Part of a small language model's weights.
Size: 16 layers, 4 heads of 32, MLP 448 SwiGLU.
Training: a variant of SOAP for these matrices, 3819 steps.
Each number is 128 + 24 x the weight over its row's rms, rounded and kept within 0 to 255. Layers, rows and columns count from 0. The size above them is the row's rms in percent of the matrix's.

# layer 5 MLP down (transposed), 448x160, rms 0.065, rows 356-384, columns 0-79
size [ 94 111  94 101 105 101  99 108 104 106 104 100 103 101  98  99  99  99 104  94  93  98  96 100  96  94  99  98  96]
[[158 119  83 160 184 101  91 123 143 130 107 165  73 140  97  97 144 114  88  72 144 145 136 150 129 119 122 158 164 151 137 124 146 167 112 110 123  94 111 121 109  81 140 179 147 116 158 112 169 118 133 108 109 162 157 129 112 118 124 132 120 141 123 135  93 127  99 121  99 103 113 142 129 156 138 132 109 138 119 160]
 [140 105 114 146 102 118  86  85 127 161  92 139 129 119 109 117 119 154 122 119 105 123 114 160  88 164 125 175 134 103 139 120 153 156 125 170 135  92 106 161  89 126 128  87 125 136 128  93 161  93 177 127 139 122 133 114 107 127 153 102 107 109 141 105 144 123 101 136 123 117 109 125 170 140 101 140 144 106 141 127]
 [174 131 133  79 168  80 135  68 162 191 140 110 125 127  95 115 117 121 117 159 181 118 191 114 125 124 122  98 150 103 132 103 123 104 156 151 171 148  88 110 117 104  67 143 123 121 101 165 101 153 130 135 117 113 107  63 125 133 140 128 125 148 109 141 160 121 122 115 159 104 142 116 104 105 155 136 102  85 129 156]
 [134 129 148 168 134  84 126 135 140 116  99 108 125 144 155 124  82 176 127 132 160 123 124 162 108 137 136 117 127 134 132  80  87  59 114  69 145 169 116 145  91 132 141  98 154 175 200 127 130 100 117 121 147 110 103 143 146 135 120 118 127 105 119 168 151 118 124  95 115 142 106 138 131  96 121 155 120  99 136 146]
 [154 104 143 113 108 135 131 123 166 129  96 181 119 121 157  76 135 121 118 125 132 142 155  82 104  91 152 110 121  81 124 116 137 124 131 151 134 140 129 156 154 144 117  86  84 137 123  83 135 108 128  92 115 126 119 158 127 140 114 141  97  93  97 134  77 106 137 101 136 164 126 120  71 121 123 120 165 108 145 132]
 [ 99 149 134 183 104 154 131 126 138 128 117 135  90 127 154 143  93 123 166 127 147 117 132 122 119 116 130 111 142 115 115  85  77 142 101 123 137 149 123 156 167 153 150 108 140 148 138  89 137 116  51 107 107 102 151 105 135 144 152 116 108 114 147 141 128 162 151  95 116 115 140  78 122 108 126 151 138 136  80 125]
 [115 146 105 114 164 130 110 147 163 117 132 127 147 129 137 169 194 149 149 151  91  87 161  74 116 153 104 124 157 130 100 117 165  95 159 132 124 129 136 135 138 116 166  74 125 149  93 136 134 113 182 128 103 145 158 109 108 168  96 132 118 124 108 123 150 125 130 101 136  83 166 132 128 159 123 117 170 100 135 137]
 [126 123 144 109 107 108 159 187 116 137 104 123 161 114 165  93 130 198 120 130 134 131 125 143 109 100 113 174 134 147 129 121 119 176 121 116 133 177 123 134 179 133 145 104 107  81 106 128 108 166 122 148 102 115 128 155 114 105 116 142 149 105 164 153 144 152 181 144 167 151 113 132 111  78 105 168 147 148 115 128]
 [ 83 130 158 109 155 114 136 105 162 163 109 165 128  98 123 110 131 131 163 122 146 164 101 123 131 178 143 124  93 156 135 133 122 155 102 155 171 125 114 172  96 154 129 136 138 121  83 126 159 116 172 144 124 130 147 102 147 111 146 153  91 135 111 131 103 143 124 114 135 140 145 142 126 136 147 130 138 128  68 130]
 [181 149 165 149 128 116 117 131 174  84 105 115 136 140 135 125 129 123 149 138 115 135 150 123 146 117 118 142 156 100 143 178 171  78  95 117 112 132 152 123 109 132 139  96 101  86 149  77 159 113 158  87 175  99 122 152 120 180 104  85 159 134 172 125 119 151 105 146 130 131 116 124 137  79  94 122 104 167 158  77]
 [140 140 136 106 128 132 128  92 117 103 160 122 130 170 131 197 153 138 169 123 104 104 160  95 145  97 143 130 142 141 136 110  90 114 117  92 109 133 118  69 159 125 125 124 114 116 130 101 143 100 123  81 112 180 114 156 118 122 135 112 139 107 130 105 124 142 129 119  87 127 111 111 129 126 143 140 139 157 142 131]
 [121  88 100 142 137 103 108 133 150 127 132 130 148 150 147 147 141 132 152 106 127 118 155 130 101 156 172 134 113 107 137 124 148  85 123 100 142 139 140 167 111 128 101 118 140 127 119  74 155 145 112 177 145 134 127  73 128 138  84 145  66 129 178 107  97 100 156 109  96 140 134 180 132 142 157 119 137 123 109 131]
 [123 124 134 121 100 112 168 150 117  86 102 121 109 133 141 141 127 125 151 138 136 110  57 147 130 147 173 100 153 148 139 141 114 117 143 106 133 163 135  78 140 113  97 113 137  99 142 147 131 104 160 147 136 155 114  97 116  97 157 115 139 164 111 129 104 140  70 164  84 124  96 152  83 129 130 141 138 149 118 136]
 [113 160 117 180 109 148 130 127 130 183  77 163 145 126 145 166 152 156 124 162 103 133 131 135 150 112 124 170 113 138 158 121 128 131 123 143 177 159 135 112 165 176 125 114  65 128 117 147 152 135 125 135 131 185 137  96 137 128 136 154 133 132 128  79 128 113  81 105 127 105 172  91 130 108 158 132 150 134 131 146]
 [130 131 102 117 120 112 161 145  89 127 122 155 127 138 147 133 124 135 124  91 130 134 148 105 151  66 130 126  96 138  91 116 110 118 104 159 141 158 120 115 122 157 131  85  94  95 122 134 109 119 150 109 133 101  74 196 127  77 161 164 116 124 109 172 138  95 120 126 134 152  97 156 121 110 120 116 121 139 119 119]
 [108 128 104 193 106 197 112 144 104 156 124 121 131 161 137 120 156 129 129 115 165 109 121 146 115 113 119 162 162 121 164 132 113 140  78 102 153 142 184 148 139 137 165 102 138 121 141 170 131 116 189 121 154 115 162 133 117 110 113 158 115 148 123 126 125 113 127 113 145 139 163 105 138  90 121 118 114 136 140 134]
 [ 92 120 103 146 139 146  64 117 118 147 153  97 110  87 154 101 166 150 119 117 133 134 148 114 129 103 191 114 175 122  75 118 131  88 100 122 172 137 130 132 122 147 130 176 145 105 122 111  94 100 131 128 128 123 124 139 109  90 158 151 113 119 122  97  71 118 123 136 103 133  91 113 100 101 148 146 122 165 102 159]
 [126 126 113 163 101 165 167 107 162 124 166 166 107 140 142 140 152 100 133 123 108 111 159 129 145 119 107  86 120 132 147  97 132 105  94 118  91 123 110 131 157 136 144 107 110 138 114 182 119 134  95 110 108 156 166 135 105 114 124 128 154 146 154 137 181  99 133 106 120 147 141 131 107 124 116 104 138  87 153 133]
 [148 126 110 122 166 135 121 101  99  71  92 129 144 116 134 118 160 118 142 120 136 122 113 150 127 164 171 154  93 130 141 148 103 126 116 117 157 135 159 121 138 156 172 101 126 136 145  98 160 128  85 145 157 152 149 136 124 108 185 151 186 107 147 132 105 115  91 154 123 137 107 136 101 121 202 142 139 145 138 141]
 [127 149 134 102 141 124 117 107 135  85 147  87 119  99 109 142 132  73 115 119 118 128 142 144 109 142 149 151 156 111 125 112 153 120  95  99 131 132  52 129  90 107 139 149 153  80 118 102 113 112 140 178 154 135 129 140 105 116 114 137 118 176 146 167 102 132 134  92 116 126  90 158 116 180 141 117 121 132 126 143]
 [ 97  99 103 138 129 111 121 142 133 157 141 142 131  86 114 154 102 141 129 127 119 113 136 152 164 141 111 127 143 127 142 164 151  94 191 114 138 105 135 107 148 119 127 150 106 150 117 110 153 177 103 126 151 146 157 149 151  68 145 136 147 107 133 148 120 197 125 131 163 130 120 155 153 113 114 144 114 164 153 137]
 [138 137 144 127 135  89 130 116 116 156 114  91 122 111 116 149 120 117 151 116 144 124  72 128 166 152 135 180 134 115 115 147 125 173 108 128 138 109 179 115 159 107 128 133 135  83 151 119 109 171 128 118 125  73  94 136 122 135 113  98 131  97  84 128 100 126 130  87 132  99 155 134 141 155 129 108 105 142 134  82]
 [115 135 107 136 124 158 144 184 117 115 137 129 136 121 129 116 135 162  94 126 146 142 152 128 128 112 117 155 136 117 178 118 144 137 142 108 118 138 106 108 123 181 107 176 144 109 120 183 120  70 147 142 174 134 137 122 122 140 120 163 153 128 140 130  89 137 120 140 160 133 114  93 128 125 117 107 160 145 101 137]
 [131 152 159 142 109 160 137 125 117  79 128 160 152 144 107 136 119  88 160  77 136 160 159 120 128 143 168 110 120 147 191 154 116  88 118 151 150 146 170  89  98 141 123  89 107 161 129 124  93 151 149 111 133 169 114 139 112 128 136 130 100 151 140 124 140 150 116 175 128 143 119 174 125 126 120 168  92 106 154 149]
 [171 171 139 172 102 149 152 137 120 119  87 100 112 127 118 116 165 101 125 144 120 112 104 108  91 140 114 121 117 108 151 113 111 141 122 111 181 118 124 177  63  93 103 144  89 160 149 132 112 148 143  99 158 102 143  80 134 140  97 114 174 127 138  89 112 135 131 140 111 150 137  95 125 113 107  59 134 149 117  96]
 [119 114 100 115 133 124 163 135 149 127  83  91 110 116 114 115 115 102 127  96 150 158 140 126 106 139 167 154 145 105 120 129 119 115  58 139 138 149 143 137 144  81 165 105 131 114 150 126  87 156 162 160 104 132 132 139 123 108 102 104  91 161 178 110 116  94 145 130 153 187  92 147  95 166 128 139 121 125 176 123]
 [133  94 135  95 122 124 174 126  83  96 130 115  75 133 159 111 132 143 125  89 154 154 114 111 167  92 128 115  98  96 101  98 141 135 101 148 143 126  92 101 147 111 125 138 146 121 169 173 132 126 113 100 147 127 194 105 148 155 149  71 130 114 148 168 161 153 133 184 121  99 126 180 142 138  92 118 118 126 139 151]
 [113 157 168 129 123 131 146 115 112 128 129 121  93 103 125 142 134 103 165 119 105 127 187 104 106 153 164 140  91 100 130 171 107 158 118 126 125 168 154 152 161 131 151 132 157 132 107 106 107 154  95 143 127 104 178 110 131 116 105 122 140 163 143 118 158 141 127 118 150 136 177 111 152 101 115 128 170 142 153 154]
 [120 130 106 151 178 151 124 133 160 144 137 135 134 178 106 147 119 132 133 126 146 131 122 123  94 147 102 160 117 201 115  94 129 132 103  91 115 141 131 130 146 110  79 123 111 137  88  76 118 111 104 133 166 129 110 157 113 134 119 115 134 125 106 152  89 127 159 147 130 114 129 131 115 157 139  72 122 126  80  95]]
# layer 5 MLP gate, 448x160, rms 0.0651, rows 357-384, columns 0-79
size [103 100  98 100 105 104 105 103  94  99  96  98 109 100 100 103  99 107  88  93  93  99  89  90  93  99  92  97]
[[102 137 145 113 152 134 138 148  86 172 147 123 107 120 104 160 121 113 132 137 131 123 117  72 108  80 129  96 119 128 163 135  77 129 164 126 107 162 169  93 146 134 126 152 148 116 173 107 127 153 110  76 111 146 135 135 128 115 121 140 133 139 141 149 163  92 136 148 167 100  99 119 111  70 169 144 144 130 132 145]
 [118 138 157 152 116 154 127 152 146 104 106 100 155 139 142 159 103 164 188 107 115 134 110 163  98 130 112 175 143 115 155 151  92 122 122 107 111 132 132 162 119 180 126  75 145 104 154 109 121  91 147 178 142 127 121 148 118 126 116 128 102 117 115  81 128 150 140 150 131 107 134 117 171 160 127 106 128  90 148 143]
 [109 132 166 121 153 127 129 102 147 167 163  92 115 149 145 145 143 108 149 127 172 101 157 131 152 144 114 108 125 158  80 137 124 127  96 163  82 111 131  94  76 150 128 138  70  91  77 128 122 158 173 143 116 146 126 127 157 183 115 180  96 112 149 129 154 158 131 154 155 105 175 127 150 107 155 105 112 118 117 157]
 [108  96 102 147 113 101 125 123 118  93 151 124 119 144  78 128  95 126 121 148 121  85  74 149 163 149 131 117  65 103 160 186 128 121 127 100 139 146 139 133 149  83 114 116 183 132 151 164 137 140 138 113 144 143 135 143 144 171 143 159 163  91 147 139 145 130  85 138  96  77 131 128 136 106  96 142 138 118 142 110]
 [124 124 149 139  96 129 129 109 143 127 169 160 104 108 103  95 116 146 136 113  94 130 132 129 129 146 140 130 105 147 107 115 110 144 100 135 148 118 122 125 149 148 131 145 141 107 102 118 136 170  78 158 122  87 109 153 129 121 167 104 149 111 117 146  92 132 165  66 116 133 108 119 134 144 106 152 133 154 101 129]
 [145 120 146 169 121 125  84 156 159  91 142  85 131 142 136 166 137 133 109 126 120  97  98 110 126 106 117 103 127  97 161 168 117 132 129 146 132 121 142 117 142 122 154 108  67 170  97 116 137 101 129  82 135 124 143 106 129 167 139 150 106  92 165 143 136 152 103  95 165  77 168  99 169 172 142 159 180 105 150 139]
 [127 132 128 122 173 123 149 113 180 153 150 154 111 156 110 160 134 153 127 146 164 125 127 186 124 132 168 105  88  93 102 141 168 109 110 153 173 136 144 126  97 147 123 119 136 131 131 120 154 127 155  95 114 139 117 122 142 131 127  67 122 136 139  77 113 137 115 140 126 111 156 122 134 164 144 108  79 122 131 184]
 [165 151 122 138 105 168 174 126 106  93 143 144 124 144 132 167 141 117 112 173 136 135 185 139 135  80 109 124 120 116  85 108 133 133 175 103  88 153 125  90 114  78 114 145 146 175 153 153 126 158 157 146 115 139 131 133 121 116 111 111 131 148 123 119 135 133 139 146  93 113 139 107 130 158 150  82 107 124 160 125]
 [135 146 125  81 161 112 159 155 107 170 168 130 112 115 115 133 142 119 111  88 118 110 107 107 102 127 128 118  98 144 146 105 125 150 153 136 133 121 137 132 143 113 140 149 142 102 132 140 141 137 105 190  65 123 146 108 171 125 120 140  90  97  82 140 157 107 145 139 118  93 129 150 152 117 125 163 142  90 125 182]
 [157 119  79 152  77 139  93 125 119 117 144 123 132 153 103 121  89 145 112 121 113 114 107 170 135 147 144 147 117 105 138 134 123 132 163 159 185 120 162 182 164 105 162 122  68 140  93 137 138 133 121 135 123  96 173 133 106 131 122 156 130 144  99 133 160  81 152 166 118 145 126 120 117 130 123 151 142 133  94 124]
 [133 146 168 165 131 127 123 116  83 122 144 154 125 143 115 161 180 113  91 123  91 115  93 119 120  90 123  99 129 160 155 132 123 167 105 129 142 109 126  73 180 133 159 161 109 127 122  85 125 164 122 115 115  83  77 128 169 115 176 155 150 140  99 131 140 117 128 152 130 188 124 113 134 116 118  81 111 103 133 143]
 [141 168 149 170 149 150  99  85 145 176 148 145 145 131 149 124 113 131 107 128 131 107 175 127 105 144 147 167  84 104 125 111 166 112 109 133 118  78 117 149 151 113 144 131 139 121 166 118 128 129  75 101 104 141 131 116 128 138 117 148 116 101 127 140 167 106 157 135 161 112 159 142 152 143  96 124 153 113 150 121]
 [151 126 133  94 190 123 108 153 142 144  86 154 108 127 109 123 128 138 138 110  61 136 155 153 107 144 149  75 157 169 103  69 104 140 127 123 156 101 142 163 112 109 109 122 102 169 169 131 156 126 100  98 122 115 141 126 120 120 152 133 145 131 135 140 118 167 138 125 117  98 112 143  96 117  89  88 147 171 141 150]
 [154 119 121 146 112 101  82 155 118 132 107 163 124  79 143 130 137  96 122 113 103 141 108  89 143 140 188 142  94 130  91 122 152 132 159 106 110 143 120 121  97 105  92 119  94 154 138 104 131 118  90 105 128 117 185 122 137 145 144 150 146 145 106 106 166 183 125 133 122 112 159 132 145 104 145  76 122 148 136 127]
 [166 108 103 167 141 162  85 112 146 101 119 162 143 165 149 146 165 106 122 156 140 117 116  94 132 150 128 124 141  71 116 115 165 138 142 162 137 155 144 144 110 133 117 112 100 124 126 125 139 153 129 117 140 135 165 146 116 124 130 139 108 160 121 133 143  94 130 135 164  87 160 116 114  98 109 133 101 125 151 123]
 [ 92 178 131 110 130  86 155 128 101 114 152 140  99 135 138 132 131 119  85 182 129 165 139  69 130 137 168 133 157 124 151 142 116  87 119 154 120 141 161 149 132 139 176 141 108 116 164 100 125 114 173 111  97 159 135 122 152 117 144 119 107 148 124 161 132 155 144 152 107 104 116 132 123  88 120 154 122 114 144 116]
 [122 154 157 151 117 111 107 168 118 120  81 113 140  99 147  80 125 154 101 139 124 113 121 107 101 160 142 146 117 120 159 125 161 179 155 173 103 148 131 123 119 141 128 137 111 129 129  95  93 115 160 112 129 121 105 123 126 115 112 122  65 138 157 109 150 143 134 151 128 106 110 126 146 129 166 163 163 143 125 116]
 [156 164 157 108 160 153 157 149 141 126 153 101 154 112 127 148 119 145 142 124 114  92  66 112 124  92 103 148 127 180 140 129 132 146 131 139 144 152 130 114 115 142 123 118 144 144 125 112 118 116 130 112 158 129  74 142 158 116 121 145  82 109 159 135  72 130 170  85 108 129 116 141 179 109 156 133  74 176 134 155]
 [147 117 110 126  90 110 124 121 169 125 179 125 109 130 112 125 150  81 132 134 107 133 111 136 135 163 121 117 108 153 112 118 121 160 148 112 149 113  86 148 146 115 152 167 136 124 133 141 100  76 136 123 165  88  71 125 138 119 148 145 192 186 133 178 129 141  89 122 122 101 157 156 148 140 131 122 109  97 124 116]
 [108 132  92 119 127 112 151 122 186 155 129 113 140 106 115 152 137 159 129  90 126 107 110  99 129 107 114 131 125 159 122 131 125 120 134 115 118 119 183 131 114 144  93 121 146 127 134 132 143 116 156 101 137 143 153 119 114  79 161 139 157 155 120 150 123 115 176 126 176 138 126 193 138 100 127 153 140  87 124 125]
 [132 110 136 158 125  72 120 138 106 128 131  93 126 119 138 105 100 110 154 126 127 132  80 126 118 166 111 137 130 140 127 107 139 160 107 117 120 145 133  85 122 109 148 111 150 156 134 127 110 142 102 126 180  81  93 150 134 151 102 138 173 148 100 139 117 133 163 117 107  74 145 139 120 139 135 143 129 149 119 118]
 [ 95 164 156 125 137 173  87 121 135  89 137 104 107 119 165 143 159 182 114 137 133 116 122 146 108 128 115 148 195 115 148 171 157 130 132 110 107 104 139 103 175 137 104 127 157 117 117 120 144 100 101 114 154 127 129 159 133 155 107 141 112 146  89  95 105 127 151  94 130 102 145 115 135 100  95 109 166 118  95 172]
 [ 78 143 171  85 150 159 139  54 120 100  82 126 113 180 124 129 134  80 132 100 134 106 136  99 118 127 151 120 115 117 146 131 125 102  93 129 158 176 153 121  91 147 144  97 117 182 107 150 145 124 121 125 142 140 134  78 122 149 105 143 119 135 159 149 120 126 137 175 140 145 156 132 100 157 113  95 150 135 141 135]
 [142  96 170 110  63 143  88 136 117 165 134 124 132 106 131 111  72 140 155 141 133 131 115 203 147 113 102 126 159 100 149 145 107 140 109 134 133 161 140 109 113 124 153  72 162 175 129 105 118 118 122 135 133 154 110 163 124 156 130 134 105 155 107 138 126 119 120 113 177 163 115 140 151 135 125 115 144 129 140  98]
 [155 194 137 123  78 140 130 140 101 155 160 144 127 134  96  86 131 128 132 141 138  92 122 133 131 118 147 179  89 144 158 137 142 125 163 144 140 125 139 118 103 141 111 122  92 142 119 125 148  78  93 174 144 133 132 157 133 145 144 115 145 128  95 167 167 130 105 104 101 111 132 132 155 109 123 109 136  90  90 128]
 [123 154 121  94 112 160 159 106 106 100 142 161 102 120 112 111 125 135 153  89 131 156 116 117 136 100 128 109 168 100  81  81 152 155 135 156 149 105  84 125 112 116 162 116 139 112 117 134 155 121 144 148 129  90 152 144 101 125 135 143 152 145 131 113 194 110 123 126 105  95 113 179 119 132 128 144  86 116 116 111]
 [134 163 119 107 112 137 113 142 126 156 169 163 126  79 146 111 105 132 161 157 156  87 135 135 126 151 151 111 126 173 142 141 100 105 132 129 131 109 136 154 144 170 110 128 156 136 103 128 145 104 113 136 160 119 138 105 146 105 115 162 100 161 128 112 119 117 170 136 166  82 100 155 150  74  89 132 123 127 108 111]
 [190  85 144 102 100 125 103 134 157 168 113 154 132 148 119 140  83 160 100 119 104 111 133 135 118 139 145 111 140 150 141 144 108  96  72 116 162 124 145 146 127 139 114 110 164 139 128 193 187 139 125 128 144 125 102  99 120 118 116 142 160 138 111 140 107 146 146 111 148 157 161 145 150 127 102  74 101 122 106 163]]
# layer 5 MLP up, 448x160, rms 0.0651, rows 357-384, columns 0-79
size [111  97  93 103  96 102 102 102  98 103  88  99 111  94  98 104 101 102  98  97  96  93  94  97  90 103  92  98]
[[ 89 108 131 153  76 166 121 141 139 151 117 153 133 146 174  81 175 139 131  91 145 133 121 110  65 129 129 141 103 117 112 100 155 111 110 125 161 112 114 118 135 118 142 135 140 135 130 108 168  84 165 131 139 103 153 142 145 175 125  86 132  74 156 128 125 132 139 152 110 100  85 130 151  99 109 135 139  86 165 155]
 [134  92 162 146 101 144 130 149 109 146 133 142 147 105 128 109 109 171 114 123 128 131 163 145 125 129 114 116 105  90 146  89 123 143 166 129 199 137 117 128 142 126 109 113 187 153 152 118 140 119 127 159 140 102  86 134 119  79 164 132 110 131 124 186 120 109 103 107 157 120 100 109 103 167  86 134 147 106 127 127]
 [150 124  88 167 165 118 113 155 144 111 115 132 125 137 197  82  74 164 105 100  83 154 126 122 129 152 128 122 121 145  98  82 119 109 103  68 129 135 163 125  92 107 115  95 133 117 171 115 108 162 104 172 132 128  98 130 124 117 130 108 105 120 114 131  99 143 126 136  98 149 112 151 119 115 135 143 138 111 112 136]
 [ 72 134 104 118 184 114 112 141 143  89  94  86 156  94 139 105 105 138 144 110 104 100 108 153 125 156 167 126 120 128 108 150 162 125 105  92 112 181 117 113 128  80 150  77 146 150 109 154 123 167  89 112 131 127 128 113 182 141 158 145 171 122 157 124 150 112 156 107 108 140 142 153 135 109 121 128 165 132 155 143]
 [110 144 136 110 132 112  82 162 139 120 111 123 160  96 180 143 110 126 147 137 143 111 103 106 111  94 159 115 111 139 126 162  91 128 139 163 126 134 160 162  71 197 100  94 109 123 120 102 137 120 150 110 128 121 106 141 126 112  85 168  86  98 126 113 101 128 111 186 139 131  86 151 142 165 157 121 131 114 121 132]
 [136 124 163 152 109 156 112 124 134 138  94 124 134 163  88 137 195 126  64 131 106 154 173 162 119 113 109 137 139 137 111 110 133 116 128 126 166 128 162 106  85  77 143 113  92  98 139 160  90 190 144 116 116 117 112 163 131 130  89 110 156 108 111  90 120 142  94 121 151 187 140 141  95 108 145 101 167 122  95 143]
 [101 138 112  97 132 126 139 156 107 108  92 143 130 122 136  92 135 176 131 110 171 103 152 183 120  80 143 186 141 123 133 125 136 147 116 140 165 131 100 150 119 140 147  70 112  75 149 126  91 144 120 140 135 110 102 131 140  99 167 128 142 109 113 148 135 106 160 138 152 124 131 116 172 147 124  83 137 152  96 167]
 [140 145 105 111 170  96 145 109 154 101 115 104 134 140  86  95 122  87  99 108 125 143 125 132 154 113 148 143 133 124 113 171 139 150 115 130 108 106 164 143 105 113 105 140 113 143 124 171 137  74 169 134 114 136 118 124 115 124 150 111 143 133 177 108 130 139 159 151 143 154 103 134  78 164 109 143 109 164 136 106]
 [123 145 107 156 141 100  99 115 136  94 144 103 139 154 114 121 102  77 123  83 135 119  68 161 119 139 139 117 108  88 157 215 120 174 172 123 149 107 159 121 108 121  93 116 110 107 138 115 145 126 143 130 157  92 138 136 146 170 125 114 126 130 164 143 154 128 146 151 102 143  99 143  93 104  66 140 132 156 135  85]
 [171 138 124 125 104 134 142 125 133 148 123 142 132 126 105  65 134 124 114 111 138  99 108 120 148 157  81 133  98 108 120 158 109 184 144 163 188 113 109 160 111 153 119 119 132 140 114 156 181 150 138 127 148 119 159 141 102 145  97 147 113 128 135 118 141 112 150 141 160 178 124 128 153 100 116 158 120 106  95  90]
 [112 106 110 152  97 131 115 123 133 118 133 101 136 116 154 122 154 143  74 135 133  99 122 155 137 129 135 104 111 117 148 121 110 135 124 116 145 142 109 148 169 130 132 144 111 109 109  64 136 186 138 165 119  96 114  94 148 208  95 161 115 114 144 132 131 113 125 116 105 143 149 156 150 163 139 131 156 135 147 190]
 [ 93 161 118 147 111 106  98 128  99 106 136 112 126 111 135 109 143 116 129 115 146 100 101 144 109 165 177 139 155 165 165 151 131 140 116 114 116 130 130 140 179 120  82 122 148 122 175 111 125 107  86 102 129 122 145 130 156  89 175 103 153 151 132 168 157 106 117 140 129 162 100 155 149 109 134 165 150 109 155  73]
 [117 129 140 155 140 108 113 139 101  99  69 137 122 112 116 131 148 118 120 142 128 111 129  87 144 139  80 153 173 147 138 111 144  61 173 174 126 139 134 154 136 152  79 118 155  89 129 144 161 136 111 125 139 134 174  80 162 132 129 155  87 128 107 144 124 110 124 149 135 133 130 125 134 116 122 101 133 158 143 135]
 [157 110 110 155 141 148  75 145  88 155 148 122 159  97 162 148 108 115 144 122  98 173 157 127 117 106 156 177 122 148 115 121 190 126 114 121 122 113  93  94  97 132 123 141 157 120 104  82 144  99 112 176 137 130 126 147  96 141  92 148 133 174 169 146 128 125 114 145 168  81 137 130 162 136 143 118  97 135 114 124]
 [139 158 129 138 140 109 168  92 123 118  81  97 126 114  88 138 140 111  96 163 130 170 129 147 160 148 143 135 111 110 135 172 120 166 116 149 102 106 111 107 129 160 139 182 110 124  80 105 191 165 119 170 109 177 163 113  95  98 144 155 120 100 112 138 132 117 131 104  89 130  92 152 142 181 132  94 138 138  93 122]
 [124  95 131 135 126  89 147 113  79 143 156 183  60 144 113 126 119 131 118 129 144 184 106 109 113 130 118 119 132 132 141 151 139  99 113 130 128 164 170 172 128 165 181 166 143 131 157 105 135  82 158 135 114 164 134 118 150 140 110  64 106 114 122 142 144 110 127 134 108 115 108  94 123 120 158 123  85 126 127 155]
 [109  98 122  87 160  72 118 172 133 144 121 127 120 138 160 111  95 139  82 144 150 100  97 176 119 124 129 156 103 117 117 110 154 162 113  93 125  95 132 147 145 117 107 150 154 112 101 122 168 158 145 144 100 102 119 114 132 142 155 152 121 120 153 118 135 125 184 128 157 125 110 166 125  91 149 172 138 151 122  94]
 [111  96 117 148  97 157 173 106 108 152  96 127 144 112 167 124 147  99  91 142  93 132 164 145 133 140  75  96 137 137  90 126 131 138 129 141 110 173 143  94 150 176 119  92 105 137 117 131 166 140 137 156 146 141 123 151 106 128 127 106 133 130 136 107  98 123 133 121 139 159 110 108 174 101 152 110 130 117 149 111]
 [136 139  85 140 152 103  97 141 114 156 158 128 115 171 163 129 149 139 150 109 120 123  78 142 139 106  77  80  86 151 117 106 107 148 131 141  98 117 139 134 140 155 122 135  78 131 143 148 104 134 140 121  87 118 138 153 124 136 134 133 144 145 122 136 162 104  99 152 152 116 139  91 143  83 118 119 135 139 144 123]
 [144 106 145 132 155  87 143  80 120 132 115 153 164 122 153  94 137 153 144 162 133 130 150 105 119 120 131 112 107 127 139 100  65 129  98 116 132 137 117 156 117 170 127 106 119 140 134 116 120 135 120 125 117 130 117 120 121 185 134  83 165 163 137 108 109 134 148 121 125 148 141 144  98 191 149 130 133 118 110 168]
 [113 103 122 151 139 124 132 121  87 104 140 141 139 122 102  77  96 106 117 111 100 105 115  66 134  88  97 103 130 171 101 144 132  97 127 143 133 168 122 104 123 174 100 106  80 129  89  92 130  93  93 111 128 155 115 165 169 153 173 145 155 136 129 134 138 116 126 176 110 100 127 117 169 107 160 138 133 117  97 147]
 [115  55  87 179 122 121 160 142 112 146 105 165 149 142 103 152 118 127 108 139 135 112 120 111 168 127 137 137  97 136 138  95  92 115 123 114 143 166  96 119 109 156 149 123  89 116 149 129 117 121 121 107 115 135 166  69 109 115 177 148 148 117 133 146 166 153 105 122 176 139 119 156 125 152 131 145 116 131 139  72]
 [141 146 138 154 153 117 123 160 124 130 133  95 149 137 121 155 137 166 110 121 180 138 142 109  87 134 124 151 141 171 111 115 136 132  98 138 154 148 150  89 121 163  97 119 141 137 124  84 152 124 154 140 137 132 110 137 127 157 112 126 139  68 113  91  99 102 150  94 160 174  89 103 120 120 112 137  84 144 156 126]
 [118 100 119 115 136 101 130 110 128  97  94 103 135 124 177 116 113 151 130 121 139 108 132  93 126 112 104 149 120 148  94 167 148 140 134 133 135 162  97 120 123 146 127 150 134 112 121  83 118 122 113 153  78 143  70  86 144 126 103 154 140 107 153 157 114 142 134 135 143 109 175 114  85  89 133 130 106 129 102 123]
 [159 139 146  81  94 155 154 131 131 160 125 102 146 147 113 102 180 121 103 128 123 105 147 117 110 108 134 146 121 105 150 137 169 130 132 154 109 131 141 119 149 103  93 106 123  76 137  95 131 102  92 183 127 128 172 152 116 176  98 135 157 168 123 174 153 132 141  84 120 158 155 146 136 152 104 130 150 104 117 131]
 [129 139 101 136 110 155 110 143 157 139  98 142 174 107  87 160  82 104 137 174  81 102 152 127 132 114 107 127 135 170 129 164 118 124 140 157 105 150 123 141 112 110 154 108 102 129 110 122 142 193 147 150 136 137 112 154  75 103  77 144 155 163 115  80  94  97 130 121 126 127 167  94 111 133 162 135 109 106  94  86]
 [ 87 115 138 110 136  82 147 154 153 144 115 135 103 120  90 123 137  94 165 123 123 119 151  93 146  87 155 128  97 135  90 180  85 136 102 144 131 169 113 130 102  76 110 127 110 142 108  87  76 163 141 131 136 112 150 123 113  98 119  98 162 118 146 135 140 132  63 124 124 130 122 104 119 107  96 124 115 146 152  96]
 [ 83  95 112 155 106 149 151 105 108 131 132 131 154 117 138 115 118 105 127  88 130 140 134 112 140  99 169 127 128 161  89 110 177 163 134  96  63 108 117 124 150  98  52 102  62 156  90 113 138 158 139  59 120 119 122 120 143 124 133 101 150 130 114 131 135 147 143 157 125  90 148 124 136 121 176 104 107 119 151 133]]